config.toml
n_layer = 9
d_model = 192
n_head = 3
n_kv_head = 1
head_dim = 32
d_mlp = 768
vocab_size = 1715
activation = "swiglu"
norm = "rmsnorm"
norm_place = "pre"
norm_eps = 1e-06
positions = "rope"
rope_base = 100000.0
rope_fraction = 1.0
qk_norm = true
attn_scale = 0.177
bias = "none"
tie_embeddings = true
parallel_block = false
init = "uniform"
init_std_qkv = 0.0361
init_std_o = 0.0361
init_std_up = 0.0361
init_std_down = 0.0
optimizer = "adamw"
lr = 0.00255
beta1 = 0.9
beta2 = 0.99
weight_decay = 0.23
lr_head = 0.00994
warmup_steps = 241
schedule = "wsd"
decay_fraction = 0.864
decay_shape = "linear"
final_lr_fraction = 0.1
batch_tokens = 65536
seq_len = 2048
doc_mask = true
train_tokens = 315500000
steps = 4815
dataset = "wikipedia_en"
Each number is 500 + 25 x the weight over the matrix's rms, rounded and kept within 0 to 999. Layers, rows and columns count from 0. Numbers have three digits each.

# layer 5 MLP gate, 768x192, rms 0.0783, rows 494-505, columns 0-191
497457510481522536542501510483550524516490516485507460494505528497492517494440494485479508529544508535513482491446538477462516519523504480486534490484499524514532512497472509526518495504496511513518496483505537459458459474476456469498508484547496478524523466463518491522526527505501516522491516494525479528511480500509524522489476498508485541528456441500476493491460490443541511488493493515515488533487453508530507548521499483544493482512515492497452507491516482452494499516465498538549466539481472534469499481519472540509480476510487502533553510482496497540484505457533471498
496516449527518469508484504442505495452460483530532489488470434522502529504486480518514497558462485466496492470491525507510521488519450483520492506498515491545507529474472481515488513517514488469522488508504530513483514504461507493490488468554491517515480508522469517541521508509522508471478498486553526509514479489475524516496462496551513547518486454447496461493482503451493541517491474516449482510527498518496513529519488476485467487499471493485500490488526529476507456489496531505476509511503511480519499505502493507473502503516476538456483504509498516537500521478492496478
499497501558504493505495554457516501498507451511512495549503509520476537488494464490487490513469522442496541483511548544510563476519487493480491490508531493494509487509459516507540480492537514495531460501526506548497507434484441462522480518525519527466514518518530474497548506538517506516527496503495514491529502463494473499429490492553509538486482470497456517494483483482466506479501504503499493528516536484530487528500507484508480497481506536499514481486507520486491443497503485517476486518489542498497509544479522486530475495511520518526522485523520512498490513514481445503
488509523446494471529481548491531472531494536539529458515521465499479502529471491512458497526507514482506504530497487500481500474537499491524436513449501461534494442511507481486492486530511515527504507487479502523520505482547525486495472559500472528472491540520508526450516491502527531468484493525504459530497497488511515537453522494498514466504482506494515523503497537485497500466550479552516496551466487512529502561504468519453475499495484481499505494496504445445473498444495476502573441539480538509514509474537510486457560515465508476490427533496496446523490555510474525476
496521484516523525530515508495505506457475478507497500521517524499502493519455450426516502499491505509503519546511512438473537485506497512483555512500550456459454492530499509497475479497505532497499507535511474504521511485526490522497464536475539502540535456489507479496523520488502517493491502482539507490501503483488495491534474482509492515463495467498486513520466484488460533487514492485457480489518455492514506531504505531494494495483494514557537493505531498516474483490540502499502526508497486545503492511528500482491552537539485505516473510448502484478504478423486491517
486568466501525456505449480492490469496424522522519530531513494531520525509524479502546552510499526519513506537483484481502511528525460481485480513522557492497499503555496471547516532493511533513515465498475531491515475544486517499489481548488502531512526499494533541495495516490505512430471461495508485523488466493498491497501522470500440517546507495518478476499546496469513511512515467533485512539490487492402484557490496498482525498478478458539517478480562513481474496482505478511468510467493496490538467512554497494493488533501480533498456506506531461529481520479459447529
419543505504505478505489543475449497493502514494509489546508487535470497491520499570499486506476480512576505535512514483510467413508464509508504513468567493555497449473497470537512495489461480553485519498506478522524468540513492487486517516509487508514481546474474505481549498495548544524489506494528492506519549474477448487501546498493496528500477461500517528473515521513503519476501461549498511482491516481445517534455535502495512519488477492457482490519505525506453539498507492514487511520501504481497467530521500435487515491501486499471490481549498478512487490494444522531
513514507466497494479554497477504500532511499539477505502561491490475531508504515511549468489513525525482505505444484540516513497508492524539509507507509512519487479504514533496463495510501512496540517478459517502492498478536512506479481472498488463519509520470538480525511506484515523464490501549498463511487518488502528517493511501494494542519528476499506509494465463491483492509497497527478476473431491487502479494501466511495521537507514488512520501496495480518494505487526510494508509473574522499473516507490490493503480516512504526538509511516524495445508550508497459520
509488529531512504496539505478478525514497488470546512505496536481488522460483510471477503527510526502508557482531501450493494497501462514524508550473529489513496443474466483507503504459565529480490470491488466510512506502483466507498506511489486506533514482536523514529475500522506492506517475507536493463481493444500495504517512492583478509506503476508459501554509509492526496493511525469499513515491482494467509547514478494506482464491515503479499494521483452494492477508466487510468462485507487479515508482471522548514497465528532573509524555496489484521492482461487474499
482505509502510478515505517487484522510532511539512497509517515488472489493508503509487510493507565477534520511494456512471463501469508517554505506476474483468525519512453498518501460496508505458510523515432478481538493508539510498519467466533453542486520514484472523472505540494528490443503546494495454530475505513483508477481487470441498454495488470505498488486519511493512478518545486527477522554466536512558481576477511495482512496487466501496551460504527512492521483516457501494487509532483496483429527494551500498503559554478522472528453511475436414564461511468506518493
504552498513486516485455503484496468473465516481519508498481463472491509490506500508446541557494508515494501530488492519498501482506501483505480512496502514535540490503492461532478482506508494489504499513485565524508528496498485498481468514533515517499531537532523488507542494471512514531474538521522467453485499488511477513492520484492522516519509488497482484486477499531507528526548470521491499442527475532483497495475502489498486478468516501505479502494503514503499483501513534533459518495517506496520494485512526500487491530504505505460508542500501481472493533510502514471
534534504559523542504438473493492478515482507525451481487476526513515532478481482483499455501493522485476531509484466490519462477495521488522529516439496510471485521503491451522498476518498470495493532428519494520483460493531496509524527539569515484515503520510517523503503493519493475540501521479517478495498465529491511529482483507474505542494477524500451464439472463488532530527475506494527542500497500497473524541477499507480490523490523501507530500541523556459511499487470512503488469513481498507502562496477480533498512514477528506496494501471487527509480521482515519465
# layer 5 MLP up, 768x192, rms 0.069, rows 494-504, columns 0-191
468548514473516501495444500481487524470501499502542524486488463490474476534525513561522532525491491505513486488507501507488448476489444532531543539551527501526482494523479461477468505519480466491490495542480539514526511485494483520502521513540502510501481499455486527503558505521523482504541494505536512441514488482530472516549436448488504521531510521481497468529509470524471513491523497482543529534512539506458550457492498543458467549545517466449481514470523539515505469520537479506489488507477559512520506515506547485436545513502481515488519509491496496462505471512536508534
520524478469523519492462505520544522506479508489457469490505528493525490501533531464501506486482523484512522488475487509526541541496502492477487468545522503514509501487489492513493493500505507484452522476520521481483506484530484477484510527520487527484500450492501503415496481480503537499503506478536506451502493505504487544506508524482511475538484548468488493503484541482513541549486527506551483535454464533518469540502522505497475497464550501546500502473497532461518488478466500520520470441533496531497492469533505499503499528467551494490524458488504522461535507494521504466
555439508509496508527510538515571543510527506464524532500456533488458477464447495482522470489476516490466517501483514520490548444471479519515474465498488519452534512498504514499527497501511473505514494505527531533484557510522473489513489494517490494456491496516534507482520481465487534483464505470511497529527465515472489497491478492511545519526503494505492491516497491504469502516546556511491519503490495503503447548509512525485476505546545489537531492462524522475481488494457484465508522503497504502493520488502487512493495502506526518518534514505465455525548504505502540516
542526462497494478476551472495472476489512459527500496473516470493474476497507466493483518456460495496496504512523487539500489494552558494504501539509503469500507511482531484517527505499496479555513482514441513489482523515530512511498518478471486536474524492504507491507511479461504497491533472451524492527492520532524515422576486512496503482449528518541480528513494539524501487513491489473493529481483487501490488498491509498500560466475484526496522473494496490475481483476531435493508530535529527497483521466515516468511491475491497513462506505462465512498515554521476486491
510535481515504487520525477527494491481516490504536512516511488536521518500520464502464512435522474486515506514519488520527531470514447507497504462492516475534523514504476496483492539497484500488508500505458501557509521465525484520535468452516487533503550498454524553531466520481494476509516497464505491489514529461497561499433492470472543499512495481466444503501568521488538519499518482482458551523468492515504502502481498464479507476491488492520439514489512551491487500526520499494512491496488481528496493519502496562531507465496475533506479458534524461527503475492492451512
514513474530512479467523547553502564464492522522531524484513443485494483495492510521483459480478479468480490467447523486512496499503458455492514532501480506474470486468491499527529504520497524537532554489487533489466526524504496465439520512470473505463548502483524478509474482509527502491507488533512469557472469480425517521494491446451517510495481475473524489495482551519542540507496494500562511504471491466529504513467507439466541510501482479498542529502507566520481494501485496519481528468483512488495478449479474515537490496495501498525528525496548444487559517561504485513
492519521483481490499473493472490508502487513465523488495498464517489465511472528522502517522531503467508496459522491533518519524521517501511552481489501472489503508516502492498483465480489469447494498577453484529517558468476541488516488490500443465498528493495501457481488441494507536524529510490493533513466517498493530499511493512501454510506513493489530523505557482501450513489523513508554535502543482539517483504466521494504472536487500477489522479489510471503536472481514485542460522525470499500497532489474515492509508499489503481482504488516482500478494542494492534498
479472538511496497509519520492488510519467481488498526499546497472463453494464486506511510522492489491456497526525486494493478513458513497526511489494460492479486522512514488503517502525519525514478560491489501480494492493527500496495490513529554469494512545509503470575447487511502512453475510544522496498517506532499483579500489522525485518454494527491480475493441485486503452522505474496438523481501492484455486504511496470501526511511496528501453518525521473500493488502538529538470528515490515522446493477453522474480544472493509538493504458496488459480521514545536484527
480474513506473493501478522525499530516516511480526486485489521495538486483508499507478512508503491472486527526504452492485474496504488540530504514523522507473484525458490505501503534534529527542496516466498482551476456516504474505454490480497502472464483511485485513511484480537490511484492498525485542488535464497528483463489502452507531516563458525510482492483506514468558500502487503506507473505517513514464493490564462527561501547553524529494524506485482501484513472521496504532529465496472492484505468520539539524488483498539487493462526515494534510472449452493514538441
479486474558527490489493504494488455468521543517489533521503501503466540507494480504567481511499476508513493514482537534502461500490465459517532475524504523479550496533522512492481504494479499518508502483497521507490480507454495496496529479510500459517498523496490435519517551509476495552450517550496535478506486502523496525545471539480504496503507513568500520532480499492471517492489545556524472514519499518503454477482492459512518506524536524484539520498507523514534484494472504467478474519533479491517469511489495467492517517526455455460501515486520492513474496519517524512
476501490455480478450524526474543491473506506470494474506474498508513492497471513487482518509449479485517555502520525493497521508505486442473487477485470487492500514492525509524518520484489553478476511494474505503475489509536463499498500503441495516514491505484492541498456511476498496465494526526471520497474502544483521508541503538495456548461517518520538520514482536511502503539497500447469489507505505514549512510502519529483479553509528504472496504564490489486487481523520491503560503517463498507477523504538531534491488519491466485535510479502426544480492499494527498528
# layer 5 MLP down (transposed), 768x192, rms 0.0677, rows 494-504, columns 0-191
487459502516445463501511495497502530451527536479529527524484496488523507499496485500527510494505496484479483498471497572488471483550458488474530507492516505460511513497474476502518539503469460460494526481520557465506496504512512492516442552503512536471512514512532511490523483501500489492521521483451491519481491515446482506503441495495537507505513504461499503471455514506491491444522416541505493500539527516467477523530465515523535498492482566521468469502526477524474511509478542478492502501500549481480515490496537542547490540503478524487522482502460474536513511527460504486
534496556522505477519482506541493545532500488472484478490479459491521494473458485507528504496528520501514491526494474452513496485512499485501491501498480491558486493494484516556538484512478472573479503486477482524535495460438491476520479449514508538491521518551499488494521476498509494490510512489478496489503500500520488511488526478477510451510515494458506485537498522544509507496490478470540508484459496519503485476507487494465531466520484457487470444544483492519506465494498483502497438459522506489464488501557498481514513535499497487506561524526517518488507491544454486502
492474492452525432505493479516572510496489558471492534470481544539467465535483486511535523467528507538494503520484466533446492486485507510467532457486528466494487527460440471520505485511480518489476511491485487530537474505519480518474477520499524493485532534514524507511537481481556484545483489522494519502506480527457519518509524520509480485540487524529522495498497502529508500496508497523484503469514492498495500440489489474504517480521498493511487497455492507523491475502513490542536526520515473438525487500516489496479489475517476534515481535473462496528524490507517526524
495476542504479465543497512522511521532485540536527501459501507527501514525496529505514519474506489508515484544497494490519498522541483559498498469519447527450550526477493510502499503472477520452517473542514479488479506511563542472496490469476528505504510516512496519536515494502524474485503529511478501521518507494479501512465491539506527500478495507504520522468492481514488546481515507513491511479487480505523503536490459537547520527481524525487514485462511501528483516542526489474533499481525492529543557462473485497488505530480460518482465478444443509497509482505462452514
495494494520448501493512532498486499510469516501483515487537452465543515501520543528520473527521523480520508491473546512501524470526504490530496516493485458508516475556521538516482496500503473509519515478530508492514511514490547504494515529520555508504497458508458483523477547489484499553474540496536494485492533509503490493534493495537471518519500474497467505525450468514498483494534487447523523511522524489488548520592489461474511515515534482478527498518512512502492485533482519494480527543531504517480476501518517440474451509491503462491468516482493526489483454499496501491
487506518496517524507488509525497506490531480498561458510501504454506484542478483487479472514467507506449512502531490501493479546461524551492493526525511520539518488452498512542478525493515496531546509503497485498507541486454536511556530498511515473485523519492501484519455503514453503476536479497479510498509516486555476519501470509447477557507528488500532533484530521501514509517459530474504504461498515530529488496516513500539515513504478491539537610506520514497492501605486536461473485518494460532519493451530530549488514519501468481500522531529503440533503503523509529528
529488505518506459520491505511508499532543493505535501514482494498465479510504508531490515494511501488467504471502494493479490504487492469487489535513502478511528503527525496520522518485545542511460482499496503490515519545496488488535496500548521503493487507489485503437486461526556530525530505528480521497431503537515495519516486480496484507472532544482518516540463475453508526592512472528474471480492490485517507488500477473496492482525499546494503474525490535482474514463518485520492538452485530513461498482513510532514549539491502477500518522459502512495486484520434469502
514489498514500566486426525483498526455532539460507503507487473532504504519482499507475485507499483483549536468464510535523520474479518516518488521525494477534530520514489516478507496451502449543502490500478513478515547530480508440538489484508451488491502522485491476503509516477437496483529472494514522502485502492498508494495495492540492565500505527488470500475496475490492522539515516508489504511525513504468482512499547482493540517486489476475528508468511498492486498449483497465521477503493534554457488480538453500480458523480495522511506511529520546514497497500545504446
514522490519474504479492482511506510504519478509458499452509511512476505569484510533476501535494474543517542521493514531479530505523489460504540455481551469512473498482507524494548508469488525519474476535487522526488517503524518530505476513486513505456458527522508519519562499504490489497508487484463471522493481484507481493480515498463507560514494504549501487576544491498499494496542451485483536490516497469478538500499513482507450507515473554490503495510518536486470481523527496512479521504520452539484540487534459460507473507518507514553535542519514465484520488464506488518
479504510479494473504492492495501498476524535488515488510491474533520452527532521503469462513509530513480489469490498488496494492488526486515466490576533498504498498511506513546482486522545505465524496506497538521477545549502497473528494483490481514532516492477500507502521507533431460508538499523503510463472536501496479503492487480459562551526515526568489503505506492456508516488516489498504519530510519501508504509531492514549534496480476528519520559500476467519518516516483483485468459517513506491512536467554513494504471540498490453467491519506467514528540425526471526469
487498512512518512506518482535503550477500506569540508529503508500475526519495505516505510496483491508485479496552473503509536529526527555539519484492511501482489503478531513482464506518494515498491513511494464492495526488516544474485514496483475516483489501482484535453483462474577515491508464507517490511476501473500520534481468522521469549513526506520487485536530507507487484507473511438480514546518515468489497502504515517495484508538456538498511519453503520479522520522540511438507545530474527530481481499497475498506521529520518467523487462479494511536527481499465489477